config.yaml
n_kv_head: 3
norm: "rmsnorm"
positions: "rope"
rope_fraction: 1.0
attn_scale: 0.416
lr_mult_o: 1.41
warmup_steps: 334
Each number is 128 + 24 x the weight over the matrix's rms, rounded and kept within 0 to 255. Layers, rows and columns count from 0. Numbers have three digits each.

# q: layer 2 attention query, 96x96, rms 0.0531, rows 0-95, columns 32-63
# k: layer 2 attention key, 96x96, rms 0.0523, rows 0-95, columns 32-63
# v: layer 2 attention value, 96x96, rms 0.0601, rows 0-83, columns 32-63
# o: layer 2 attention output (transposed), 96x96, rms 0.212, rows 0-83, columns 32-63
q0:158220110180169156153105095082127158158201036127164143131067103133143170087188147128189142156165
k0:085106103131123123106102127145121155149126073164140131141113124099105182156161099098196125115141
q1:114130136141113119114124117127131114131112135133119126137140131119132142137150113124146133139130
k1:132110115166110114133075148123110173178163051158105147141118117085115196124182125117255133161199
q2:145135149144158147144121127127131143156150102114155129133095121127130151124142122141150135141141
k2:114088132138119106110135146166144121106110155152107132137106150135111112154142071122120103131118
q3:132201109170115114151093123101122126135184074114173135137097133110123157105168131134175145152147
k3:103093143120104099096114130125138191160162092172075167112113111124097195127172096091231133171228
q4:114173114138122151139113120096131150145130112138139139118088122139127150081161141114187136137150
k4:143128125124104101096088087106123164184178059181125142141129076087107208144201097111220116138141
q5:111154123150107110132151139137113119104124158109137123135142150116155106146099123122100114139105
k5:124133154160133124128144154109138135110131141135129142108124128136113119095109146111124137118141
q6:112151128131096122130130137148128127100119150150105134138122157104151100129128123119107113134131
k6:137110141154141156147152132071117155099144136122133142120162099139130100065099157148113112115139
q7:102101140090124110109144168155167134102118185104102155107142155133164106157109137104075119123095
k7:138097121129172140156163153160107108072089185109143090121134147157157049128062139170011142130095
q8:093133111141130109137163129162103113098129127125101152132140151159169092149098114108090137130135
k8:153140121138130135144157127137128087075078190109145120153127150143132068129080135151074145111083
q9:112156128134146097125140149148109112103122145139130120139145163149119106173098117115101147117122
k9:121129107117147132140143124139134147122136116113129140137103101114137092106096162123097152123121
q10:121142137068094111121107124173145105121149150125136126115133109118132102136117157107110103129123
k10:168162159166145167149115114127126176131095127127123093143117140112121123123121134139120120102126
q11:127168135107144146136140120106114118153157112123145127102102085133120171135149170098191116110152
k11:103114136122121116109051144149128122201136060120120142101106117124093214127166106097240100144159
q12:149179118127090113121112136100153121154175092132122146117097127115142135128119091092177127148149
k12:100126116141118151134110069125113161157128071192130129123125130088135224100187152152216116139181
q13:172208134189206152160141118075126193105136130090182138129087123148156128076081135105103161143087
k13:124119133139120123135144150111095107085132124121108132116138147126139114159120106124116129131166
q14:122112141077145123100117124118151151108092192135123108096171091137121140119123128129110120085123
k14:154170147147141143120120147109142115166170094133152142137116144127122127128127135109175130115140
q15:103114124140120141123126120149121118160154074115111140120169123121107196180157130065180115133163
k15:116121110133091089104069104150125144188145082144141153128109102105097211109160104126255137139160
q16:115076128060103111094068096145168110162069115171115163134130110089100179162177107127174098135152
k16:132137096144148141130135100114117127129141112131139113107119122123107176113172128122186131129144
q17:116112099129095084105115114115148134134135098147126107124108106108135159132170092112162129153130
k17:107133115106131117103130130140118149124145100127118141132147114128120172142142147102190153132128
q18:150163152123159133105125155084144112110103134089168143082130129130128119123111121094122143113105
k18:122106134129126142155138124135105151105111139139144110129127149138136103131118142157089151146133
q19:110108114062082096094097125157151097165082114155123136120135138117102173157140114151167093124146
k19:131138153133143134114100121119121130126120102111101123120125098113111154094155137139180118128161
q20:139064125133087118107130127118117127113170154129111126145136110110168113116144136215136118133119
k20:140134140129143162103106129135145113157088118118134121126140116101136147122131138121128136114128
q21:113116122143104124119128150142152118106149110148124071098115107126142084104115131130134140139100
k21:126127154125128137141138131124101132136139159112102155167132131113131135147120156133122122114115
q22:117128173147074121172135142155161143137088138074099113124160134116111148105137138093139096103180
k22:138139114126135121124125109105123101122127121145100113118117110136104128130173129097107126116119
q23:144157090111128124102111153073125165180116113135114157131153126139131139138119094128152118149088
k23:149117141146116131147140108149121093125137141134126124115099156134138155131132132132142126131154
q24:123098124111088123111135110137126095140144116139127154140122129152133114140143122144147116169128
k24:120125133132117115122107117149145147129123106120136125125128108113123154116135147106160132099114
q25:141078109103094080105090118124181128172076114157120121117131142116106156139128069122155114109122
k25:103119125119145102134135150154106119148191126113114180126128118128118141113135155140176124126134
q26:119134140125138164120120176131124148130092119126121184093141109168117152128124121113143126112199
k26:138142115117122134141125084106107146135144106148142097116114118106118134110151105136138136121136
q27:093079137179107118096126117086149130106141119140129134119157103131110144146152130072155101108121
k27:098130116117129119121134122139133118177136120149143123155090137124140148153115141144159155127128
q28:129126132112130163157132103139136112090102113134153077129102148093136126112149176165109118131116
k28:117143110144133123117144145064145161090109158130107129130147146110105124136115135147084134144129
q29:086111065124138128127144126102099115119159107128139122136162107111121164180128117165131083131118
k29:142124134127090138115125143167105125163126147148148137137128168114124137139112118159137142170138
q30:116086100187135116102156127108148108115111115104110110167137130174143108151121142119123162123111
k30:131131151107143115132137154147142132126107135128126132146101130130116113116113128143101142137126
q31:148199153155157109156143176073133076119133128103139139152127145144148078110090117135101168133087
k31:139116127133139143135131133134137161129112137127123128123105145118151102125107170168076128132148
v0:114076119089160131095081133146115119130162102149104146118149140136102146167172134153133112095168
o0:089137158080149087091080140160115079153132109145136129099171154134165172173165130121126105110178
v1:099081136124155101118146189167145136097110140153134110156130148143128131156146114154140140149127
o1:094149139101113119108110116158088117131136120157100096152111100129096118127137116127122107109126
v2:141121131120154129186122114114098138109142101179137109149123111108170144126097170176145155084113
o2:125048122130140148154101097133166146154174145131123128155145118098093135165113126191163116136153
v3:128172132158136121087160123076152161133129162117135157131100119117120132090131088101122099161105
o3:128203109140133139169175151130116150126097132116127126136081146167112101100110130115108162098045
v4:114110137139106102136122146163103116132098113156177146163095145143131111111103129164138152176088
o4:133092087135066157133085116146152098137143117128136132127078107144066088097086123096139103148098
v5:114112128108137152124124122089160128080142135098119103123155136119143138170128210122121110105166
o5:113110134111151118099125141120129148114127141131145143150161109100144198164158139195096155178165
v6:122159134127114132110174137132137132138152168133115159116176130133121121137138114083117138168153
o6:130202157092129163138175147157084111141119131108136122103122140113153146115154120106093113070145
v7:173190147112148132114139127078091151127159091113140134121132128130110131091143094145133133129121
o7:168102102117138130113135114081157134125167078135115163124123152122142120129075176106149130149104
v8:158123161126172168149120133103116150149126090113098114093160097127092110061122100116141130089148
o8:137135157116158137118154135096124106093141078103118179083136146116119099111115143079173103116130
v9:112161120187145136162132106150106142154187083125155121129140117160149117114097145107120170089147
o9:132115156115145135198125125144106114158204096129122128147141130103136123125113178153117145109144
v10:122140090122109122163116082145089140140174075172127116165104110109174121143117141159121144094147
o10:160090108134101116161070096149169124168201092152119098151144132137130133136107148188140129153145
v11:166120169148127119142119098089117143116085133112167105157108096112138124105104139157145136155122
o11:135061113151124160131154106102146159090132127110129112139124090124096097104090159133175147154098
v12:123077157197112124114156121116116163113103131117155182121125108133156131132133128143128140132158
o12:131123087112120144125144131107093130106120129083134103133155119139117113145098206128116132115122
v13:138098111111128103154098084145088135116123069180169104168124114089151154158106136187138131123109
o13:133045103142087128123037087152165138171178100138120117165149141130108142161116169188173095152136
v14:103063152129129134111145170158112121112072147138117166132153160151112111145151083105137159130131
o14:106154144104104151099136108147087090126115150102147142111152128139107134114152117066107062104134
v15:158102152141148187114111096120087126163124101110149113133150110139110142136130116162148136101110
o15:157090119134128139118140128121159134126133118125124155110160108153138128142135149106207117106107
v16:176128138089166172139100126071116136142121155126115134083116137087088124061151100142136114109119
o16:127142132118189128117161156097169117114104134112126163074139157132128120129159084086165113121134
v17:153153108118135109126109082103092158152129094170172154154125146119140167153123111143128145137101
o17:148062083137106106136115108127160153139160133145137128149101155140154146154111146147139129127095
v18:179180146124146143143127129099113106140146072077128129136137129147096108065120095136131132122117
o18:158126132124117150132126121084126119126178046121133190097126141129125094093095155089174126128103
v19:114124092081122128057105135149147078102104149129097146096139167134096161167198079134132065155119
o19:133159107101117100066125146124135134137060140160130123116112120164180163148140088112126117122136
v20:141099115107104169140097073125105103139133107177152134143113102105153150129138150208137123087114
o20:154079091116129141127097115153164143177146152159103121119155139114135148155148106162191085138144
v21:093093145121167143153122156137113145089157106126129118123153143116158118145127174127117167109172
o21:075127159091170113142104097147088109151184110120127108172167149093123175168166185170106090101178
v22:195156154134159127101141135068099134124117147123168147094114125179116122098125128130145109149119
o22:133098111090173198124180129104163129121120116106157172050115112119119124059109117075157142117105
v23:076093131144101108122140174148132152095104197123117150123093143133124131141127136097112125143135
o23:072142147131160103127164131138114114118061226142131101160129124122115135144161095123069159130138
v24:141099127112135110129111103160108161158120107158120101154151139128111119123147090148149118120085
o24:143103149139091129104106133139169113110127131144091143120116080121140104152107096098181119128124
v25:188220095140120151122118073087139098160141072092133123132105104097155114111106131144135108131116
o25:184125089140102151162122139089146170115180048122143121105114126146144101105069155153161153173087
v26:121198111156116109123132156113146128133161108080101137109110140148110118118124117084113088132126
o26:130157135140132092142134147095131143096113094144154134108094139146166101108073138120084190147125
v27:122071149107084136131158126152115117107076157140156113141150113112131125123120131170125133089156
o27:131101133100105171121130134152099088140114154103086127112161099120085126107150117138137074135140
v28:124188125092144107112128171101195118131115153111116154066144185142107131136145107056123118155122
o28:124183141108145111103151157102083135087096133124154150114074145118150152110133084088084133129118
v29:107166122147149136143105144114143125141134108134164122171080115090145133113100156110130148134118
o29:099128156134144144174114105166138150159153139129156117170121180107119138118147148132154103101086
v30:110168088116075079138127118183134137144140119145139089159123144084197157176134084083118166177117
o30:157128124150067127128132062129156158118178158160096071189097097118149133153115138143113129120097
v31:116077144091144130107129145150132124108077149152102164143178160113104147155178109151138097137137
o31:124142128065114141073113149144136117144085142118117143113142130130142160150159108089150073091133
q32:119145115137149142139151117137122102088167122119156116131136139122135149140119139153135113116136
k32:102167108129102125120133146113139109143103098126143161146126134123148125153115146159109115166121
q33:137108097102181155127120111087112164130106070155105142123156096113131150137143104107165175087163
k33:094106133098087128105112154147097064137119152113112141143130159127115129158141100127138112152140
q34:145152131153160105144098112056089148165199056126112133135130119121123119106122158127194149098135
k34:106111143117119109102106123174148122153089116146130111168129146108123135142155080133153109190106
q35:116118121111125098137112128111156153137074132119118126134138124125118091172144117125140114156125
k35:128132174157105165135141115137098168153179089101117133109151099130138168102125178113161121103177
q36:111127144145085137123147161151146094120109220108135144116137154154140096113112103060068106127121
k36:197174128114205130145171106044074162120128141121197136124147132115164123098092208193097205077125
q37:167144155182147163129134133122120119148137147115099122095132108122103132102113125125135107107134
k37:096157095118119116103137086127144097128118129146162153172099106131141121115142104172096094140115
q38:131117174109118128103136137186138108106061174118143104128142157135112130124117091141087121141131
k38:152146133134127142153135100110105154134139121134142137124144113143155108108115151145107165103107
q39:171106158142152171160099107099117134152133066160095138130127097076084168065124145119194089120181
k39:058118131104107113064109126188139073142109149179155127136105115135106172117164080146144110168135
q40:109135140107092176098098124177126125162095123146147134139100126107043196120189121119175082144142
k40:095132116133107134126146129158158130155140124105131138133113132138119154139144102100161123141164
q41:131138103131128128152146105094076138163145098113144122125100124096134153120123094120172146129162
k41:114035101110125097049072140169114102129111125161094157174085137098094155144205134119199099161154
q42:106085137095111160132151138149124105084082185148147137141124157139137098161125157158098137145097
k42:134131124124134118144117097130142125109116120130121125111112168123146136115094112133096140126122
q43:138103119113086144147072128138090090176143092139102132158097119082089172127169114155229083116180
k43:082135116135131128041090118166154114179116100141138115153133126125113197157190148088219135163180
q44:147133162123144139154098114114115122124129169117156124111122140145132102123117144106100120098130
k44:134157088128186112115132086120136136128140101169165134137127099120178135137079142120130166114091
q45:077084145157086143113131137162158135109112181138140115152138174105130162074160106133171067158177
k45:135183129126125136073067127120150127171145085140139153114133129145113159165159149122193139100136
q46:094091149135140134123147131131167132090103129089121137129144118156142089104114148118107099091086
k46:133159131128152102187180121140161166140148134079133084114138116150130102127098143123087149107109
q47:121137166127161167105125118151134126119095148091151143104152117148110147120113114104131102098149
k47:139120091094123128152111121128173118135141110115125159119132128114140116133120164121138141152105
q48:139105075122117143157143126135113108119139102147123155153121125116109131138133141142139122108117
k48:109094146147069130096074180129133072150113108121083122142153148127098141143156118098157105166185
q49:125123112101140129119115133085130128106112133132138143129155114093151150116133143135120163109133
k49:106092126108144119153157136175150124081085207110132088112125195152134095171123080131063082156109
q50:101165123069096102161124134155107105136170125130157136127102169097138097114145125137154091164129
k50:123094074148095150080105125089144128126136115166098124130173109172113155146158151114133090124147
q51:098102106148146151098110114135138125092130131143117131160151119146156139152121124130133150135122
k51:121145137114114103144114137174113122122099130108130141118136165120116150164135122159159152144117
q52:114110116150133141143126105113116123115154122139140101119130156147142116136141135123119143125144
k52:146100123100122093191171171110157154095112154158078124122153131149127098143144029094084099100119
q53:144127151110153127163140096091115137114146127104115120160140112132138068116082170146108150105130
k53:110167125132170107120141151121160123100127109131161089100132121143151116140095098096082155092082
q54:126149154123123144080124135119152168135117122103129128132138133084117164139161125145131078148139
k54:139145168153120136153077164147131120139152125120141153117137106158146124120141136114124147090111
q55:116121119158131107099140137133141123104125133115135129163141147125146106126112162151105133160109
k55:149184180163145158170127160097142144147153101098139109128174140134152113118091124087140150096149
q56:096098120151052107164142132165099165127186156090091100142124155140117054141111121128134136161153
k56:126168140128172112121119106077126137119131100146174142127135115161134149119145137141081126107115
q57:085115121108141142113151121133152148102093133157147116137121141125116128143125163142148142133116
k57:129124100127146117128118151160120126124090126066133156114117161130102150139143121146117151108161
q58:124123116098120120135104121126105096132144144167166136134106149127124132120126107120128125111147
k58:155124103135143148106141116095132131117132110156119127119133139108136142109121138129154113130135
q59:097099088123092114120175143103132138136115150168142137138110164114128128150129082142112130146125
k59:161148170151169115161099143146141132119163097108173139104106149102109134101127186159133124162148
q60:108144148161130162149147115117139114108151146129128054110118148167129112111124152123120147127140
k60:138122100109155158135112130123101153111112140137133159110170156122141123134117087119119124132110
q61:157134141156133169152126133098141127137091138141119135104137155116114158105133099099156155135142
k61:126076094092137109120116139145127107129129151185080096149095138123145126182145107131147125115134
q62:151115155098183138118128135112134101136115098134103148138138120123128147111121155109133099061106
k62:092122103134097117138134117158152085128124138123136114144104108127096132102124115112127135153127
q63:145126116109174130175115182088108123126141137123114100097141113151115106129103124137101156086106
k63:158124105117155140147116093127134184105131149136172099131133125113196095134074109123107179124093
v32:101173150144096124125097147151165114154151111128110119156122102140134107124116130118141144147108
o32:127148123109092116161140127137160133157164110130131111152113125112122080156141116151154141160101
v33:169152100115137133137114148110158182147078130111097166097120163099114141136122102081123117093139
o33:145126139114171114102132169107096147095091107102166168085127178142154156113104134111108124110139
v34:131095111130135120106123112144126120147121142170174158154093164159133134135145107137119155134118
o34:100134128150153130102145124131122139107118197117138124148110147142156153134134127116114116101115
v35:140148143114155132121111112159118134119123106125134119110170095137139155140138138125132154109099
o35:134086100134108140102121142122137108118137170110118151105141117124151188159135149125141115132119
v36:130102120087181171144115165103142094120105133132101127156101116082118141112110117120133098115125
o36:154135126128113150085159113131095137098115112144162137098123149131135161116155126126173099080124
v37:094141163121122105118116131135169109148159151119107131157108128150134111171118135100129107151129
o37:115150117115105099146130115143135150166153105166107103165131127126141119133145119165135150124127
v38:110118150127132159144140144129142118135117144117143125132120103135101125127150118133134108140124
o38:084124140109116129108115141126130120112090147125104113134114100142095115139158127120179141110132
v39:173124137120134165146117111129091127108103152120112130110153113115133153138132164159106091084143
o39:128090122128151140116127120118092097108123142141147131132159166123140213122116149162109119118149
v40:130156097118137129102144112106124124106134099108141158094158158127137142107117128118121110122130
o40:163119133147129136101127125135134157124148088134132144129126128135164122124117153104088122148131
v41:139093163123114121127121146153115092111153200131117098160121138071150121173124122172123127167130
o41:107135107144113117156115100130115148152124143166147079160124134112103149115126121163097138102143
v42:097169151156119081152134128119142156152156094128113134138125125151125104122114131103130130140125
o42:105141118127109111142112135133161123144144100105109132128113145119113070129149113111116146149108
v43:149093150118148166135111115129085101100126177114139086130152119115120136114137150159134130135132
o43:089095136115129135135128102114113109103102195153145112153138123109094182128132125154129127099155
v44:153115105125168154114123102134109124092085156139145134106115152102129167149145128157112103115105
o44:123097124135155147090129130127103145081102160127153136136147147133162216124111148133129122098136
v45:112145095104127118154125175139149143165142108162148200112129152155124128089121100112130121109138
o45:157156149114153114116152162120122122109128158114113178074096173112151091120115108119089126114130
v46:111142152152096120124111115141130137153143144127123102156165130164119099166121100116137142148119
o46:095135135107113115154127131142149122171151118125101098162123106127121101142147116137121143131130
v47:120124135134125117140118140128139143118095106144149183113108147136115141102126102127122142143123
o47:153126096136135113098140146113122140106110135097140168088125156127153109120111122084130112113114
v48:137101145134142162127132114162098108111130191132131075122133124111138150150145142171117109127126
o48:113104121123130137131114097120118131118118186138130093155151115114129183137123146175100138112142
v49:132155150156106116154123153092119150157144110111121142135124116151118107106102141106154134126153
o49:117153150097131102166121121129131087119132115127127128125108153105085082111136100114144146133136
v50:143132144168152139125172138147113141145127115167153161145070161126142128124134114152123151139147
o50:127150108155139093142127103131095125112126142127151119126123156121131115119107125128111159132075
v51:104121117121132108107122147123148096135181149149136100116098122122131117150128111137142090188090
o51:106110127128088131137081119142145163136095156140121090151103092119127100101129148134152158113139
v52:147102103118133142127145094116060129105129148151148139133129153085140148128147103175113109112119
o52:141112130146135145127129118135126123105113157138145108139120129121141162120104135124113142133136
v53:139119143118124107165110120152084118130119150132128108125114134129125136132138102136140126145131
o53:114112113102117107159102131112140103121101181136163113140090154093110132113111098169147134128160
v54:126149132132105137162129121133089127135146123148125113116110093155137121146124139151132120129147
o54:142112121119119115165117105131167107140147128132128099161128136102120111124118122181135143157126
v55:152124129137126161146129141116128167105115125085112130081136105135119129129122186112128117134135
o55:134122149112143099145108126126097108109129096142107150127183153108121169130133124152167126102154
v56:121098180123105134118173142121124141147128131112130160144151130146113110108116126132114141147165
o56:123145129104146115154138117100122115153137119123095134106163098148089109137137138077074140088144
v57:154133155104148130148115148090150163128095146104100127131105186150130109086137114107142126137150
o57:110143127097155121120150132118128153117095103115151117083122127095082126135111113135142145095137
v58:088102152152094136131125158161126108136164144132147110154121106174128097139120174136132132152117
o58:102160136113104110162138094143142121171156141154080110141140113115113107144159103153127134123148
v59:159162113116115108134115147117131140140138116117097199110130142127122127101123145104117077117160
o59:150120127106134107128128136121121106130135085125115141114123175130114120108105141119097154136144
v60:091133112153113127142108115153167145133157126119152142169114130157141117164131157128118113145090
o60:098177140132093115110111140145176131142157125122135115141120135105176104154154125175117148166113
v61:139111131129132153122137117111083148100117159116120116146187128110113137148132158154126114099137
o61:148095134122146143113128098136099115132115124141101112133144115140122174123139146112097130104154
v62:150105129146105145149128182101125135120114103128121143144108153117122144129135117129124142113128
o62:159122107127145136108118089142110135133128118111148127118128156116091105127136132104096102136097
v63:146158147144126132150103147137133126140147149111109111143114145155132114118127123110133136158140
o63:093155133105132103154131115127135136141161120142152104126118147092120119143126116172129146130141
q64:161121107083132138120107093108142137163156082123123168087130116134143148140106115140152113113138
k64:115139105128133120144100110123099121122138117122085101140144143111135131137112138129147130130138
q65:127116139157120120139146138146101149121149172131155123137112123114137128140120106146083180125113
k65:142129148135128176159155116162154149103135182106104098166128109143110106146153119143097125150074
q66:105140101089165128128121138148129095154110050118104164100131128143107144135134107123168108087116
k66:097114113123096093100129096110108083161155097140124146154140120089147144121125165181186142159180
q67:124108130102126112136124117116095131124165114146140153117147140132146146157117105096126141117146
k67:121109091101126133134140127181092125131114158134129106128107108133134114156124126139120165121118
q68:122105145140116141134156138130127144099092195145150120131142148125152124139135116129092128152134
k68:168157121148156122148120133169155156091099168088149095078123134152169090128159112084086099125062
q69:140125149122147156146128131131153152133122139105096105135131106144126119142119132131132112099107
k69:112118117141125103154122140129133133130152121166128163150127132133143143152162116127130158135150
q70:129141149113107104122117111118104109157119118166161151102104159114120160104158128131138117147149
k70:110140106136148141116122107128146103105148098080099126151146134126148119105081157169135137137122
q71:119103094130130118141151129111145174121109180115142154092140151132149101137102117120093151125143
k71:140155124129154136137152143197106107106135192147128087125112081171112120158151105124087109146093
q72:154136091137168134131099157127153105137112085120121110122140103156077146119150113120154094077116
k72:147104156100132112133133172120140130133135105133165166113124106092078139143135105135152090153136
q73:118119158132099096114111116076144139148125100178139162157116125082131152141163139099162148156125
k73:132131117113139113104080097057118123120119112100114130132169102104116116127115162131153145086159
q74:180100144218098140154118087126099138119127135157134090159094110101129150119193140165109156168139
k74:107152119145113126141109163132136125129110076084137128133119135139146125103069138107144181095150
q75:173176142076145124165091073126116126173164068136126142099083112075077156118143103131190104104147
k75:114120111099114072161127151085120119182147065170125162118104121100157139117123125117188131096173
q76:185137136109146175142124123081156133157072165151145128108132163129126143149134124097127091092138
k76:181154129106148189118130117101147113112130182120109114155165094145112177153142128121129095088121
q77:085097154131137104157107139146119114124091149117108096148153129125175061141024133130070169146137
k77:110109117152087111089112134166116152136109175135111145160114123131141091158142143155081142140112
q78:166161135101143127138122094073136145139093146150124182124157106128144180163123125130110146094111
k78:126137106154092134115148087111087134112113154121118143148123164141150136127104112161120161113114
q79:069069108150134110102159102135116162110134136154128134118130132111149159103139127103133155163160
k79:112095134112124105102153143063200191114111136143086131114130143130144127078119115085152143085143
q80:151156125122134130159124142139167116141127100109115111136112119156122085124100089120104103108101
k80:152114130188096127133124116137092120095140146119135094149144090120084094111150108145100142152100
q81:108124175109143121090118144125143102138124134135144147157151125137119154136155180140117128171152
k81:110097139073094151092133147113132094148146143091107136062116086102088138108145146122137154128152
q82:135117093113132130131162122114083134090118118104117119131100129134100117126144138160151131131074
k82:126155127115143166114147115092135102123133094123145078112072120173122139122103121123159128154118
q83:150180118126127106143154075128116120128180081114150120130137143113157162124105121132125135137106
k83:119099184142173126141089114156106147101121147147129087129094149095166162107090115110143123059166
q84:163136108139144148104158147086149153134106154109141115093184106149153116129117140118113124146119
k84:134138131156185095165147142146126171112127124127095134100125194080137119113090088077097136107127
q85:113154174140118122143117112150136137153132112132112126123106147124086127108099107146129149131138
k85:131094154118131128140153136141140116155123154128110098120112081105160142093118120148136163081117
q86:109134149103146137094113104105172153117144171176107102108111107126131147125145122056119116110134
k86:146150116085152135132182065085141114164112148143169146112150129141130114136132136170098108115146
q87:130145132145169123119125154127203134122088151115120160128140156191153085190113076094069101111098
k87:112128137119087095128134150108141132107152155134126135086104188173115124178128113102072141130116
q88:113113144110129119107116098141126165120150137158113123124109108128136145133149173158146125126126
k88:109147109068120140105164087128108145110162132123116164080067116167129114106150128181159094136118
q89:095093154108107100103115112181070106163130114189153135147085082105110182139201156139188113119126
k89:143145117107141163128078094126119119128095140120095085152158087120110114142157130146215102092125
q90:082144080117113086090101122145100129107155171142145125157108121114099147173132146092152145123103
k90:117171070110127105103142094139138137159152084134187169102100145118121122137141118137136125123079
q91:086088100144068121095104087106080113132133147141127132154115127075126169134164157147171160127189
k91:149124148135142157109063125081173130145125078110122123114152121148122179165151128115160107133129
q92:162168123126169122113108163137169084094096129058120108087207140160133088144095130127071092137109
k92:096115155119109099096128163167162120136099154131140132103178180125181118128092118086070152132145
q93:147156150154165130162129141108154118153087110146079109107144133083163101132056119085110141081151
k93:150116127151121125157115146098105148106104126092152149144143157139139112139140121127088121129144
q94:162212157136113142161125127155107105153144123102125106116135114108134094110066141172121123122125
k94:116134117126098087135110138173093113163176114169141140103123127136190103130105134140113127124119
q95:113099129113167125129144112117121096173110141111163142134133122148129150130120125169147162109138
k95:075094116145150168125110156127112127147110126144069125161158127120113129158101138150143180075126
v64:131146134164157152129139202126128107114107119103188159128168082102127133144116109125133148109177
o64:103131101100119060152114080132118154131146152168085126117117206129117110115163144125148135151117
v65:159194094111156148101137167111153108115150126122157168079098090144118134142150096136121136139108
o65:116095161149119146160112118134102139147107192145088092156162128102151122115103142148158116096178
v66:141139106160129165162126122138200114149118109062161109158189104124127118104110149130136148141122
o66:129112162119131091103120124123039129103136134203121137100085151121153140122179083139146117107117
v67:137121160104083164141163136128109136103122150138163111066144134130119132139159148161130110109139
o67:117114097150154107137087102125122104152111158137067106219102110122131109111132131146110160139109
v68:119086121138129097130116118140142144129135096118129102142103125152159107121116098121140133114130
o68:145137152112135128106149171115114145132143058126147171090150163132106134096106118098132105148117
v69:107122147139148124101088133129065094121138148149081137183084099122113108145138136112136125128156
o69:158136133136134156127202162126197138141134104127190101084169130133157149120120113129119116131098
v70:097122104101087110152122122168114169133127130137113159106167130103126122145134128134136119105133
o70:179150121158128135110115122132138082121114095102127107116109141138125140140089116120115123169101
v71:165154096144154169090101126137173146120101140103138115087144138148119140158127116140139129150102
o71:088095134128098118175123114158100106137106180159095108173144107119143131132153139151161122117178
v72:119083121145130096110112114173125057146149128130127086160106118141156104110153102083132169134116
o72:127162177097129184119134147114145135127117112118162169100146140104119164168090118145143085151107
v73:087128143102079085113145118141085127127132100124125130133134120125096139142119146147131147142126
o73:162124109128151140147099146114169108159121071129173145130144147130162137125125100097129131146126
v74:141092132122093139175151126123118170113108148145126146156113098096135125157137174157144115103140
o74:125165124135141113118089096133117114118138108126109082109095146147119124107135124138115148135106
v75:152108141127117112116155124128100070123125127141196149186096113140128130088132130148114121126096
o75:099106138102130140108114150113135129145138133116090138132178104111141120188123120132117146110146
v76:118107117121121114108121106109141125116120129111089167192118122104118106131124164161130139128150
o76:126142145143129138125149155145125135127134060131153092043135130145151152131109106104123117137110
v77:124146098112125164102123141155177128124127151148126152140159103123147123107121117109122166109108
o77:129129141127117144171147112161099107134124188120098096130119113122120129168169130164130108144136
v78:122135158123124147131113084150124107136150132101079141163137142114123115115118174165125126151092
o78:092120109131117120128132136143128118123123110117181095129122108134131115172147117125133165127143
v79:102098107112118113088136156101082065157114143113208115100159132115145134121125147130155179125156
o79:135169166118161102185132120150169152116123117181086163160143148149096143133138096124116119138109
v80:145116130178153154135107103195138109151107143132094114150129133140141100156098098100124108094128
o80:122114129115086141080150122117136117116126142099141133132124125110121159131161127129145132150158
v81:176153102108177149159147143132146112125152151120106137077092118111140137152147120129114108091096
o81:097121153150097147113094109114105144112128178122108079171137114143089101098118153161143138132162
v82:142159133165130103117083112126109084150161098074118148097137161148072128094134141129126082178113
o82:090079120123121120125158145106150149088109116160164147134142133124159103135094122089156144091162
v83:149145103115148182108109136168164113101124148124108093107126129176143132155140097114114132148084
o83:134107143136111151142131095144114138136129184118140104178147093103121148142144150192145122133169